Each number is 500 + 50 x the weight over its row's rms, rounded and kept within 0 to 999. Layers, rows and columns count from 0. Numbers have three digits each. The size before them is the row's rms in percent of the matrix's.

# down: layer 2 MLP down (transposed), 2048x512, rms 0.0345, rows 630-682, columns 384-511
# up: layer 2 MLP up, 2048x512, rms 0.0373, rows 631-682, columns 384-511
down630 100:478443544552474412467493433415467516365537405494499521529595460457438506488427380409431589403477442456493541542462511509496433497507584509534646571535505395539514575468459463420540556600606399520537526474471580558433570582539521492553587442473460499491419525422469500529509416477479537466505508519458553546495586490529506514503418464451488509553502515540456525498552479467569450525562
up631 086:482569497453529481464467557520490599419427481536492460548479561490544532461538468457510449535494542543378494512521514574438536527573576378517536458527422493446473591473618487464473518466590513491463465479489533465515472464530460494495511474463474499500532490254483511473531497338475554558490582532382507456519539466475454501506569574521482527453486482477490426506484611415550527503575
down631 091:477532509537516536508483456477564451601519583479537530487498478526487395562436465562398453543489517460565463510524443452512434529484528571433414512500530427515572424415408575518511451488392465605530434428511478527489503495463534536564478466617533487482454471595530554563490567542582504480528360517589496424461477553461470543518487458492500546559490515488508530480427368511420539515425
up632 100:595452453517464464416514502590525453521560371465563562524528524502542514434528489481501498518535505470448472558548491478439610536527447544591518426463481488590488427448613540453505564488396522472546469560375523488487466567561483480564494496495518492513533507472448531426534423469509525498511460512427498496490440442414551543482433532550577499463491505505512530481504512478407507405487
down632 105:468511447434479488496578420571616463457504542579477450533490580444526513396489566487472407547540519430437457492605582420516445478438457542488515447551611537491558371621564497587498523483503448402502564508423455481528502613432483572478487484484469423494563502479477557490554582483507513576447475524536578473511493469450547495440466527465579492512398473533547480528547447551479559439495
up633 102:529483466481579490555501497419549495429582501490604547462455503527459471464488421664489477460545477468454589538555517559493550536478478435429493401399492537535530478477600425645453451540628482420509585422486519466551460441527499513475549456441493518481529467391460541540553512570546541476490588501513540525574480422517496541481443507479492483452478526482492509498662479509518475482548
down633 087:536509424446541521459605467512446496583482498497491500451512559516515463533398496501498497515552463541467465496486453513502497498533508454559485506424497550524499522421558538419513518488448569475458490454606492580509473497530460463544492543512540528499506416434467542547507484485495501416475503473465564566531462426563443459537547498454540494509491472566518444450468504511614429526481
up634 103:489434528513464462590518531564424583560457475534450448556558467441630472585549551583577500541417413525573566495515487602479451563590579500542524454464456499630480491470503532488534515490525473547488510488474565519492566511363504544556511520543597488477492514530390393410568584517489591478495457536477417486515489607525547541497523616499501552467486540378483550515428514429553428556482
down634 104:541502491487524501593471471501478537583461512492471526462628518443472397574530450550401466448532517504543434593477440452480463460566508398520452571576500503472591486553500459523563445503496530474489448516516520500512475458510541548477572444587471512461484502467563458561515420577541492472508499525529513545499538518519473452527566543428513509490583487531419383471409475487579418496533
up635 095:514477530546458400515604473526526469426504593464441571507478434472550435407517406521576528454528444438536547479542399535553489548513547479459524459499606561541532458498521541506506355462511525535487473507413539505515518569502540461539555542531516456432455471532431468475546485521543584545475407538508504499481505579408545521540464397519493518487543554405528517509473435434580501554490
down635 092:491588533532542492446490509441590472461494516459409435539508491527551428560506436463442600462517492470464401380507517533492505455512538451543563508534436536504591425475568489515508456510492545570490500481493436549507603512507555514541511470424484503533523458451600536511395447533454439584550522558481530495511504536521548493445463573551481579477511498526506510415509501560357417562489
up636 105:441525446464464544520508561518474492503435524480557563526489453439534578488537519507506454511546537528529470479544529612436385481534519435471451454490399553591491599515558441547411493502587561588475491498503487489525509435550451430486544502491580439451546520499489498488450503454515497552420553604529530466564427434554558536585455582590518510478480564463514479514423551468527543490483
down636 102:452486526559497490511486473499455577497502569497538572444495513476500516453487478519523438465492500535532427501448504611395451434459553432475435409543427517470514601543616487530465477573531433496515563417526407498475570575550416528506500493604423510401473484507342489462489550535430450562470489557572500637510475452481539523519466394548443497517476588621464435438455443480507550554526
up637 114:486567593608540608566465574457531574394496519533465603500535547480555556498478538529493489459493503508490502451622501468460408484542509497440460423507455485539524460449495429500497512528574403562566427391475502440457406509560437490509459511489526511389551564536523459530498524490484490528385567522446473588511526487539503514572509448470522570485474448435532549454504547476579495473525
down637 109:502554666507507490494286498479536561478520481488480501435518536480490498457478545533022478528503475510445525519598531502470491495523487486518384511501468464499685504475518322530536536521516492491518461501498496442535465493531509517483471557471542742504480570532491468534491508499519503477487492500470509566520505502473489502503542517476576511465505482516530514461511539471527518473465
up638 089:548535556460537497502494495496520546400502470520537546470533603531526447562418570563512541531473466555470535541441583482518524508487435514530524499465592552560488463501595492477528446503581562505577480402478446422533530535451468469509390509508577483559527460440409521436520572599507500555544377547441439531496477545544485515511478530535524442509522646487524528521497513556446528538365
down638 084:524457476565384465491525493576510510509482519488454487408466634458389588525486454530520480485604502551552457538499469445520446494497442527440440501542587553504457457549477467487530425575450484473510609470485531487441508522450500591430461441519454591573478516501557532515518491512470501541518552512553559471498525492483480529500525439487427489607509461446408514582466451608531527578541
up639 103:540475539458472516486481479512462440465575512516407479458445543507496458567463586527501456515459537473545485431558461529452526524468503472545541583489472491501537521514431432474507493496532507429522427563539488492512495473424570538483572483529356454566524454420538518532483535421558519617502495524477458496505434543420383488559542462541470575501375472526561527496537545502471485606499
down639 102:526479541510470563481459469535480472582511497449458502437510524576582539492468487518466557496425494449546553532504500497496504519463419421559499507468611554452608538530537473611537502519464562518531423509528491561473465503469424566437520428568481612561509430442415403431601423488534598446489568514495466556555496414554533526523556581389458488480534452448561448538442534578469564544501
up640 102:461395543553490540515546487527469520488474578476501469508476426525588571465545532452564482517479510380589543461512501545590504468558518488408342463531515458397529513515472472457514511491521557496497584528531543507431461456399560494467557628478434434437464506523461472508501570474521609492499493514538507565484515589495384583457514482575417608517521540500544498571554552553593419514490
down640 104:458505444524469481560474418491445441577415417442509558441431449525531604529556553477541506521481560456423532470468520454470556527539564525561527460467586500434498403403532522561609461521508531491518530552526508462603442492466507463492526537528537427515478389471472455498544595516572488597576460500427579478485500447540511523525506515506456501386554492388475530572563418534389529565490
up641 110:565600385512441407654494498517519472458479501502549537517427415536547480481565512502525536564540455491555573506520566541545511504390562540491505512463405546559509454492579469451491436562467491529474542452454523500548450508440494455482532476473525487531530484463432516460460471470593520431422544541462451433550530535469511615565525586487496533351504598372534483539457452475465508483461
down641 122:506542512508505408427520459493545466440510466431473511449522498522554462525536505382444577456484523491461507457492558519536531541538535545470532546515500491526513557503688487474492522501509481478441455451420454590474489492502507441450550548421403496471569482462548519454575530474486576473524574494533518512509544575508487489492457563459436467467501481437427515596455523444392526492445
up642 110:496439549501534548541507541630477462456430509478554527524488423457563451416597507592531470523513444469536538608480540556515402492465583434561475562503467571494495535508445526501483478501619555467477509545480549537473514479505481524457599554519425462444577487490508474455515439498536541534466466492417498515451506529412474500518475486501521592460356489500525546490455562395591465479519
down642 105:463607513487502467484536367524496524491578435527520479424541617486467450470545495510489452481530427521504502494511453486512536513512551454605471463496502450395481567619525503533394495467532554474465476467491413412373518519475477510534404543504547490519488447427490503495444529540490524436492554554467540458413453496522500449479539560471549467433510514554557492430528548453463542480520
up643 096:469427591484557508614544488503488525495443635546507496486543506496535462471457482487535529490419377474492494534514547498455539557520499580474453543491556515445522572514496535497551442403484512506587541480523579519433389530430516571500452526468555457477500424589513392535548552492489571525531419406478370528421490539485442527446459489473433521479530529532505566607483455521522472525484
down643 091:620452394493408481440570541474497429541542495407620490583439577509498573519464534490490463581425441492525441533493607519563474511463542442515583533483472474507435463506419540516560599609510499427514446405490472605410494538539488503538423483538528502439530555454453594399508625521468472465547491493463548515460498509556554463596484496423439435503557473487386574485507570436486607478461
up644 127:511535478560505481438523414485586548466489476654483556456474489528491480501515531505532514513581494523549595463510474347535510397529493480422550450535507529509543530507478463475502474456447445561501424478441527506583439534479579548524454472485556486534490520533543380421476530573505525575347443431482385515483466515511483479488520479504530603488518557437475485463513472485429430485513
down644 109:559450502546547548477529386559508531517530497533569498452521417486551448496456570404480591446452513495538447470344516414495536490550557423528479478605488498591490544519467495430455497533506562547480461487491495496435467516563491549540476444569531440600506494499494535430448549530456511506500428454517548476496418522474515561431571489407544507578581425529483476458464439507541494497485
up645 101:478412468541468347467528493471498557487452512518486452415457545549427566506519537627510433583552466438592485416551437448453571448461475570476476530516587458405566497505537492471469515483519501498521521463575486505472565525437424504529473559508529484487516558472519453493609545451521446499454512405510518550516495505572537543460438525489496440521470593427520469485410510471451481534536
down645 100:509612443457609428521520587453514447559496455504484533500517475485503495481555545585439476508527485599463470541559404495475429451526362521583558473564500435503467417395457571444501579488495490458479498503462511424450485448442559501446520497574499437530517460491439479419544450457484502563490606570501434432514477473458497413565452558458413524545457508536454596400423531508469498477375
up646 092:365478527455559501666529532401474451406455479480431453445402534498472494550434482472482548489508543360551530434552524491521538510517450487547396526537551503428568564546433460432513464529485434530522538464542586497462502517501476536479570606451516448566456445479529492553543491527536491492427549488546492463484463544471501500501594443532539477506434586487576562568567527477387499597524
down646 100:424507447504498476535485452547478485514515526451467529494520459471521544513571521386489534558516514483435545540426629527482403510521603541491575464548462500473379344501548508496534567395484590480446388588592451464413541482486639589585586561390521511578475465536535466439422518517507426518600441521552562450479482514521509553473467517512605490518546547463526572531488520447503569442495
up647 100:453499492520592396544456535495481435557455494456501509573559532500440547532577549511532389510530388553564448488486523524450392504516542498374512472546446507557581508527547513536445483447486547528546529457490479492474500596486562501550490524505522490507569535502455473499478512491417515621502524559523505579515461537524474601485528546496522519484510581419527494465527534449417445480486
down647 086:461589481419468630522616560521372495389513472550570407547536460637533475465518523467482497497439563524549517514568442541555562481495475485547499484545435442572510495520440495491604546507454556520409486426537422532536554398486523479477442493588524553460527588524525513484494483514469637380497463520496514494420451431556412489504482531491440528520521484422526568480432513562553609502531
up648 101:520475591452469371597501556493511497532455417479466532543521488446539489562437466579518452476495455537512499501579496544457412512482451523456455475478510521499494518522576500587526457537528485429500496565485552421579481529481517534534511474511513525553572491546522548543575524482474544584525472566573486506514561554514489508529446550489544500499499507560497509575514541449438481528420
down648 097:533452395502585542543415414542444430548539519493627494467508521491502503674563404522492483531469479431464496559542505462426507411392482503463472489565513535552421512528472541433445510568470529527523405458568501639533513498493502583499485522448578433595563421563505524538510562525476506520507546489430541548455545456440442497542497553437502487484462414324495525493523497505497568358580
up649 103:503497494495570501515596476469563401481483530480465443461482509536491489509500501493511480539549495440594540426476399500451558339547530472515483591519532574484489514460513445535363530527500509575529571513513462366531507503436551491457493592480432466588487605527415463564528553543442544487499566477504515607501610508501394526544472495545462471509512489512504452521540607549426539634513
down649 105:583489419468543474477483517574520508466447525452493533442476538515477508458503492446459456511521572472517509549422553495501474426504497527529488504468520559486420471503458581514438463475523546483530546552425511519490534519412552548459563570463515546537507442528486544579501573535451433456421499499578566571445471497545501564551529492427465497579604437564399462526532491442497595530464
up650 099:528476512459525481519484571501567521497499572437509533582485529470534465519539441526494524515587498513509581533566507542450495479489505478508527407452423525598493504505578472467465551510555480524472476491451495482529526531459426405484473483508572459547472497369531505528556490408547499568430497556483513484568589535506438626470481594563574457477500504442583496491425441564560500552483
down650 097:614526483494511450549512462472525446405459469485495474557554547343489452409548481510508504486570645466408484467424530487543406527504606394436482451480394466544460492422463505463447528495491511532545520548434511465593444532525596513454461388570533493468552453501455466510466472624503488493597558490650493448438537539493477550587620620501506542470493521525485555504392522396443542518458
up651 084:559516484481457484491490486512480510466475422436507545512506507495570558527536502479480415477585535429433476600574485504458568474502557486484494467508450466469573520479544493481455582485601504537524583489443569533574519477489442483518581476483521520552520486359465491446519462421497521567533590599465489500411499529397403498497514526470456449468471499423461486547518535418554522499564
down651 084:456484580548514507515428431492481503549423529490521546487462453550467418448468448504457560468515475489491523569595497583425460531496458509523430564439577431496583433478435593524585526504468476550531517458515447389525567536473431480523424456604561468482390527523488496495465560533593543439449429430571506411472529474453405550491508464397485492452481547552447476505546443478514382489463
up652 101:410428469578481405511551573491496493524541645458511511415435549546540489491398473461550499579486432468496462543553443570491521524520542589557547448475440501561493553364493519495531463479470573448469453533549536438484437514517506478555416482468494474534475488504525432439479548480512531516540387530438528474527397443376541511563574491595466519457565446408537494476450534502545513625418
down652 099:596464538549510529533467436497569561492543539490514513460460512413599419408545521519487502520455488546488524497413484512523554531427473559419539532619465491444423533469448575467594447500455515513526487517552553409481585489517528525510516527510577514561373522583458459432446474481471508494592478468441619606480442556407538439522584517441563482462476495474489371499513524533506502603488
up653 081:528500451528538526578519512536519475543578510612457502575468488457497558513544420621505492560485492551449512523540539541488542511473567586534449402399387513516544510415632530553490485454513482398550525496529535449489499422399488541472594446373447549422557547460504445488576392438494507553469506503428507503454547553511458436501505523445553405423436499448438478491487436475517484411521
down653 079:493480517501470497502485424511371538537493492495511505545526482509569486550514557537443460583390603494530520446425528510495529570564517549487447516568511503569530441474467558524529454570541489503444483479417482490477487445433453504483529492409485706430454514500440552567502563485428503414583569588498508480585558480535447440476471470485472488537594480503417479553570458522499509486692
up654 094:373521437536518568456480508417496520476537479524468497543522534425545544558486479496562494546434500391485500415533464584545561436547501536585503517405493460453471479456524504547531527404519518636540450500451576406511431496535572415577517612493540477566521465517473443531479471515490432622498462417451480490576497418516477507509439471535517503496475573540553488514455601474490485577455
down654 086:500519477533494495500555482457503573486434475472479632609393455483477619530554499476522429526483497519551493399453456597592527540539540611476518521513487477471419458493439520502541536481557487456467593510477542413509525532538395506532529416454570433531468460557550541560477469494468582486587534544493506450623488387512431474561469561451504417562536503442516462477473586486548461560529
up655 105:506515475463605436453550482605521571467471431516455563395514466505501541490512470487545465535510489556423545569460452485530437380476439500530519506533542552515458482397501507466493563410523532518457521513466543499498450473512484539509484595354474465496523573557520494500511389414439500468502545430489507553507469394479539460549436565540499444523505503509504464535476601517367500520403
down655 101:574543464456550573499559540610370505538493504461526478478536501520435517482488398490424544472478471476479462557522583470631501535483586515560511423535456591519430479474543490492459542488506464525568507420528529463519495489432432514516494558568520529515441461504453544462552537494490443441483435463566496498532458492474607538527488522584505423513469546557520425524582560510509480557463
up656 098:494518445465476494458507600515503473550463561519551519569480476500464516456566534577526539569596534469490532526505471452497411531556484467526575496536546525463532451518502489499516458524452467466439470507489444528558465464503398588492494509492430456378541592582537529486528539457648479452472397507473539520499533494490424467511445544518568461525589536382461525665469436425404518455500
down656 100:482476586534552475564546563536479557533489521536449515514468606456463528517448458539535457584559496613448500523516453520498511526484547523451437472426420490590524533486524476417469449437470533542494365457531509419449543505378480552503509587436538521489548532449511441585526455492553468544455443535525505629464477546349548463500512550443589483435462489464481486447445441495526489490450
up657 090:472489475461505493484494520460455607475398503474493446540450570514538516471543502458488348472568596424503562474516482542423495471478524383549557476510409493468497583493591491461420614550534541463474503568429509460523423499448486462422551551429470441552551450327526446489522470369536522480424456537517523472494546470479434536548513478582544554429478523523556469526417638498532538535516
down657 100:441442512643526481506484422488453485459564526432433547409469497445462505396493474477485533466522427592561461442543522473527469526438499553496473513475493415486513460451520466620660393551485519435459553542514452486513581498507508498447530486487615525430445485559464574458510513580580500465493436416641505499481592515544552504549585387471468490497497498471513529522504385557455490496531
up658 079:493562463571411489570573541571484534462575500472551500540507463482500521435508497524530535586575523489475535405547479500488511510488488506503525501445443487571532495474518491498433465471590478474507505536519433458511488480550435418464505511446491365495500560438513532513456548401585469489453490482489505450597542450497443497600446482561521539491522501447604541534464502563551507513537
down658 121:436550452518570500497582435550420570521554494462548486551455503485458478537502458517515518475506621413561527480514507477460588473530432501486576491473535536511512531546567488478498465444451469443503487423423559413545542475355501537590518528461532449475548502565518603558528474548493562438484377450492479367471600495532523505481527422492394578540536537505492461571562446507536523487556
up659 101:556443528576567531529517528472531486542540540451592637453422466558486444560484600534571512514507440527467534463493458508504496491485506581509463405540529535558450508445589496498487522475531504472536638481356581432526510497534500519520487510419530501543590434545433531450501475591517490542496430507479494522461538469385518521560396529545583517488548477449536591564522469468508482579482
down659 094:600475447410422516523519441583562417472548580484505456494557498550536508517541453527448493522454476431580551580431463479485446422420468437469462425517527530516491504510452456530432515516525471498522440533493490469549503528509485493387531519448588356542491547452446604468503443562451533569503519470476516481507496443417487487500572542549574541458434519520519480605481460509465545545505
up660 115:492476446618493501558513571602425441429545481474550511440499468449557511439562500471523600511481506446476566441479553511547459462397399477438522564399529470609491487506487536434426558498471527564513512486547513409522468508377470507492547528513472471485477579515469499450477556508525533488484500499508475538522539581455529533570491486575474519441418488416565545570539623495524534429487
down660 109:525463532531517435469592484525424530572507476507562505501494556448465445456552474520535447609456469479486449472508459480525438549481459508532488458431485438651505447556498574460590554507461547535504483449494536393525527533432482456544526469492558498481420547493491502488420597566459598490486509542398527538569562541520536468537499441583384513492430517574506485545540580417476493497452
up661 095:534543439563465483578493500449512571501444536599566470538515437525518510514492549508564514541463485459566527537483500487599518533545478508439525440446444443457445507431519455439472450544519568505437442559479475563512518477459564495493508463442465469442476531515493466549437501569608615499466620447443521487582475538565400497497593550497623541470523486473506494527544463509550521535561
down661 085:558473550464567540558532426460422512490523487471549534527497520565447483545524462507442517562512557426454555421425494559568511511555500422429486563504492558499565431489573547509595448514506524499483502512486429506584505541423515471458494437547535643574486395490591511471447527508565480451426504463418458487565536536459468538449472554521430534446555564489582519479446490524566451550513
up662 103:571501428659458542583474548536496396407548490455581469594474496486475472542448483532536515471530320529529491563470488456523508376470576541570482521493412544506452508498445500524490505511422509481533489622570464384568389463505600474453448462511437513549516518477536587497415560495586562510542467423409461534552590521449509512507459443492534619503415467494491563601481496534521472460475
down662 100:457570475517468409536368440438484505491437478505488476519454586464491512448487482437528518501437456552474476476505477593508496499557543373518579557465464497448483542480354566498573570502506449527495470543571525490555520542432521373495436436490523570545460479438494504451476456559451496419510470501527502470529540514520557406461569462431479624518492523503460474487482509527574506493533
up663 102:391521444504466427510443511436478489439434529499498520482498485541530510526594450523537529490464411517607487494465499488485614476456527503481474556494605557434517469480425518380500443548480472658438463498495494529513519535470447482509440558526543452408528583551522402541548455540544524523444543522493484499517558486572458530543489469543496557536508507457513541483434485489522532523531
down663 099:502458480497565453489322443487425457594498527479507541539551572468528444502542463405522526509470438444440560476545513511555463559497479449494547521423513466512501526469600483560514474520506524480550457461441488475507559530437533422444480449520532576477409502478528446549487509421434470529484448530511491505411490560440473456585529540486477491509400475528507432535469510462559450441398
up664 099:476540430532475579495547446512453572495536458539507536467430512520447488463494489559524494490498412541569514550531485571397470503507531554557519489571463535547528519519476462537491436515553511519534496488473551529620497498532472550431570455528427485499491470426467547329469456528563498430496520551466539502465393512486561557504496533511491513459428546387482440527486461466493519467470
down664 097:474537492560508551537435502469370506562545490470435558487410501460498592506541468474481554540439493491453500453474525618527499537542436431595470492511520427513478477533448509410550430605499591526437523461402628372503420521471451497501491528442536445476474561517523577429455509535507526436574405601453481440551415528463579429546430561470574459507556538458480461418534450556487481434466
up665 137:473489573520560488534510538523499484488523455474539522549567617532490523399545439464526478534556414485464455563476489539517438473592504499497520538473497613536493507476523493514490568492404517608495565372441489477542462592571469473460486519476510486548555549477474445431419540591467467537518478498505470464611465438506490494505431541538543489452567452514490522468461542479423507500431
down665 128:459490508407444515462494517552550457534557478452545460501481611475532445419466453389544477485467441491449455565530440578473460526543491519464565557578438512612533535454544551466523571535395496557586578467506442492425448561596516477508446544488595454559472448477501513558400515498480436561574500551555480454509441493449471471538541514518439521453564562438490398503422590474393603626363
up666 093:539498376523457540584596477449534445485361489582477524503484442523548494502513558458557478466562534481487470451468396461502511426520540470481442478480519481455490559452525487496479529457528559546533389558402457462565468425493637490467472543483470531552475552414530468559479454573516407588459490497541486489577484447519439444589497549544561481538507454511421490499474604432482517561520
down666 080:504507491546447468506500529499462522534515478512471504549541482565519490501489509517419542571516497493508472457506539477456484549573595484473444529515556480484436500465379517504496405504582546541432480594538419465523493452476519462490387460513514479487500491473443527546520407461566429465490502549511450385580564518532437519459471616491486444553553537527582499522456407540525484492511
up667 112:464499537560543560450482568533486483419438484440561514516463532558566471508469458503526438480527530485445441517522499434540471483418499409486545476531484566440497478413584498535489486482544483482494364466530484393432411486572398469518490575524499461443510500334542506524509520462457531462397486465524514535593524450534446497636401436535476488536504558388538452519515509545567481509490
down667 105:435505501461562437537471474464512483502489530372510520408509525523522548464531481428495503580476585505457508500533499497523555554487397463528438530537533478525500492638441451369524504471455460474510456439404490552520443466549479561473502450620569484450516471548526484479466595561557470479463510519492496454512553512488511532524489501505461521469577557545490483475565479454517520449499
up668 104:453606435454490555441533463553568496513452439511517506431501568450485463587571592593498488483524506515505550547517537514482523519393474487484526602407521553484538532502522519520467443527557490509493412509543573529518528471540424422470505512417427463472570506471440424500519466571510467473431400487523473485484502507461622511573484546528495503447445550438511539497523504463393526439471
down668 103:445587408549528513466431437423513512499521568577446514502513521425491499540506596506493550514514543609529417356441536488444497484492518552498479466503497599504434505495526513543470559476545544512455460416497440528477591528515457559455474476543410516469470575419503493567465471500504505501535455498561456479507563505586551589473488520391538488563592437478397562523502534496593517508485
up669 095:502468434514598476458487519545471475436490528434513577460473608551470488457542524486546556510492522503510550524517466531480476427523397494460470453414499605465405477419506450594486561559504549433489483555572484333498395484457544425519436524427475495557485587476508440473517517518472568434465528375521512600492430402518497495481522526510433487456405429442533506474559584591523494535548
down669 089:524596483583568644475475480509535446533536551472538601477477507483574440429482520540364540510498434489552497623575444464557492415484550514458424478579508626469494521438413455456426529462480544531444466531452463486499542438449569480530497514400451704572510608492443511424486391586527465484514525446390467556500455573471451508469464576481468519532550489566522496496574598535427549485416
up670 126:508610502540444531503493430486626519472485447565465538502481421540443469550563553492541589484523389542536528641488440465535539478460545557390433551487526485459530501494467444531536399547482457525470456498476552534564481461439574531518484470489506485503526479547548493440535458564560530578492467483443385505496527514530395541547451464496554625444508493534471512453524473539485405517490
down670 109:504503535580554510473522470495536512483537516605447422514452422509455516474543505428504494476434536565541517596459468508486534462503499417456501532530410487576625529627439482545504503510472466428498471471540562531492543504596609572559494447548459491518479503398512538496495574555456532527465406501429495499461396456437485504466532490387600552516557539486452552468416469564502488504461
up671 104:491609456450567502571512502525548550501466408591534462595569588459452495524529524491479501561539558446486554454474548395472591494521425417449437545521570523582548491526574496567480538502453418487499480431432523514484498530509460508424561528494503458463538508533406457539472380424547527420473487409515399535512470535445479490525515618529532511530522615413547489588387486417463493491443
down671 100:467484444564499490521484520452583596537444499444561461489408569506479497579478469474389485497590532632471470431476580421437560515496436441511469550539555545495541446516563526426561433527469496554521592438463476504495551452506515479430495450506578485527538446502527561563489469450516443428534492457566542555451482524464484618527532497554488520477492568465606421580396523375531560443475
up672 088:504569430517487400463521539601483545543483423536581578491433455490517535449555533498525565511538498468523494522494524436446477442455448481514498398481403529475482466454530463434485540530449576550471481531440499490464408460490462375554544526515561473446529578553441494404406500470591538517528511534389467465423428476511470457472480514540567528461442596521516466604466442431561483425539
down672 107:488512456532503531495500485523473528399485400549536489528476472488524433458488522521536575513540467505494511503524643476445492481503461534492492462426463432420377458487490553508499554527524493480479489451425493578617401552482471522529475491519412386489545480501519583469533469512436576431512453565477400576462477535586580440456580444504459467496491481453451519579522376443508430449504
up673 144:523568587590510571559461440529574618402587514570441528401539536463496525526501578601482541447484493489443616517573515483529460507492514539499427501549455426538522474395500406508489550608517365517461448465549492506539457530538446417455457594467551503481481579567520491514467570444538497474422520563417509552479462470482485485535527514490585528487509450494584505487576561528570480501484
down673 110:495550663516497509513268506486529542482535472489477517433514535491500512472490529547017497520493454535447551519579524495473482498508494492521404492518456469504685497465532334530521536536519488499510451497482490446532485508535496491499473542495545747504464588517496490525500510478518515462484500505448517563499507490469494502499520518449566487465507456512523512450498519486514509470461
up674 099:419492499539578504520545530479478443540564534490555552546546540415461513489419459434527540506498383451455485522562495566435525440594521563547460521554566575537496640448506492546429533475427449553561511474594461408443516516495443455560504492418565520550522553523432441422436454582448422552487485508478529477418504458421490552569493557583441417486538443434499499521517616497494512574469
down674 099:491534494513477465489412457548551512471479565515545593555476412473549447482522427490555471492515506407514507394518462471576541478416449606427441544490476544528464549494375460414431504438525553515557596493429579462481487450421512556521556399454618476474463522584490567560442426484481487543452540557534495466425465487568488465480542478455556437457514522542438437593498524547457543535507
up675 096:527508444508461570502468530522503482511564536472483567478437432480540520501435496468493511500550519462473520475491508451541489487520530586497478534535534549592522498477446473492493542411548478543480465533522440434472423518515543485436434592462564430470482535494554495495493532525583460527531489553466458468502496393354482523543484515543507460565576488376548514544440526526553556479463
down675 097:556520541524490530494493501431366603509555438517493507444531445457441565522470527545354463427547510506482444494423500506523487549520504454539566401498482514487460448531626509511533519512553551498508429419461471425468486465567499499486535503505515546415514459445450506559474572566540543555494493568531515438455451494460541406446406497487490401529550485457500515515477478472564565616526
up676 103:495576540588476463461540484528449455463441429497454500459436461541530601547458433574494419455474463483501494525542496422565486478399516457547549478519554480578543529391512432452440456376466514515541517455508472491459520527501537479460491499492465509507549438470521447475520489553532428546447472486489506503469454486486472507476460455496589467481464531536493428442496562513455491518514
down676 095:456526524505506514534361438496492544532610497522560412501568564572492429557450546471403531449548511515521449532396425443519542458541458437590378546599524476593508418522471513432431534527426484453478377522439528471450460447494545453511500466541449599501485444536493542472469494427499384548501559544450507499416543486547570540543421597550455486574526519578516478378475499541516528527530
up677 102:493435592498430451474480517492457574554503571562532532565499519437549499537460527481529416491464490536514477442580412525548560508600546546430473553436575435588476651501481496528483450456527497580556549451524534507535462604446508479554489473504543503507500489530429457516544442446425472521493547447505480495489542584514600560559482483514430541482487535494511565514596511418539495561448
down677 097:402577504495564495548590521452465562480548504530505529438511544496446531462422512465572479393516506556488473528454604467552496495459369529451482536515525515506534458532504529525543424481408514651433398491458475490456602534503489459502595563506439473452507425440519582496527527495488441425401431552530479565501538550484609477379484468551468551536415400490495534527450448491489526522530
up678 111:488459508565411499551473505592513547495545446504512480553432575500479590511614515631505553543556464501490548453509540469574400533521559494437429509522523505498540535535515515617528474435513493575541520490461543482603493501526475395549472548400540458510547556561467508456441462490552441468549438410461495489542581464552592487435511553485483519532500601525522489554394458470384433425454
down678 103:523485498572501414544438492488517471473558608499504475512441497499597519609465542495467411483636500503569533468506503501577519465490536518419573443544433503354499532517466494499516483538408437492536534584473405541502560561432553496473623482561505537402436559549528513466532447486439539446464453576531493496575517449531489432531547498483627475552433497525508475495452456522583516398446
up679 106:447449504530443575532476460585429537371451466539421414409474542449543545573503473520492542514440574440550552534517526542531552512478394570480391624539490475503412509486558505519530560517462423524559485465509620508454464402492434501478546516425477483479473514490487445574485597474650490473468508474472484573404555540458513598477532502517535536487342448486568500504482541558546566502560
down679 098:524460596536506575515496515498437546410555475538590479468526543518501503481529482574392519430460480509491476486489536485476469437472439525555419462543465490510562533440494498526602606488444550507552504367483539565458584414490623557490502473550528651454453465520347435541457575529537476554651468495461561495459587483436583457579548469476545477534475513509530442501489593566544588634548
up680 101:484544484519527461438462461396501573522519457527442514543459481533481514470487447469514448421482519459453515484581443464432545467439501527485517448459474531533511630371511485516429504483487512560459437541485569466510468561499567476413544556475422478583508432398519481515515463423488505498476429534456466477461441409480562477568411334596495524445447516468513398472382612443552541569479
down680 088:541549477540526563427438604453443564448505499552500501485494488521467411520537593482426487469471568514444554525465589564446615605457531412530566444506463568469412494559545646510493504481444542533376445525482471484498562517506500532526544464409511545472464428378412522532425470500505479598556462605478550464596510497418540416516459536545514450543528525463528491500497534447558611534514
up681 099:550448554505572476493475511464541509497514548499393604604466520482524541504509430576521553547466435567476500511479480416500485484410492516395468404433401508583471485468393470477479560466484484473481516474454517406437524591518538532523441491445539497401494543541587518473513391453502466433518482553481446612550499469483535514513465399506483529504509488487526475464470465509529475442457
down681 092:591412642630478441552420447569547481418519424446452511548466501433524561472495534553584518487504524469496487448598490537455544486423499537511549460485518571538510461495537505540352394498450468536458507470440518499582522502502557505524502519579431457516605461558620478535512540513571431523489488507498479516402496469519542507505478548482577474543510535374600489497486519512439477570517
up682 100:513482502610551504547513545549493434485524540480434517443475489592512577521577514476564623456456471507557548413475476474546513506506549585453450559527576438471497494520531476548456554529455426520556516480462536487492492530415540487537527598537574477470513478559483539549504622517502564525537422446524401514498495545531525531498393483500478549510425510509569568532594416496528482506559
down682 098:513485445522409495518368501515440375568419560509439465464487664537485483530584490499508541499394502539535522474397572482559476486411440464462435423529512549571567519434446579528479485575446594488485521462596590407468472589493582519482503575471590521528542456445539514553544569521480451491514526486525551552524507505491563509532491429585462497531570472519475517540567515494518496455490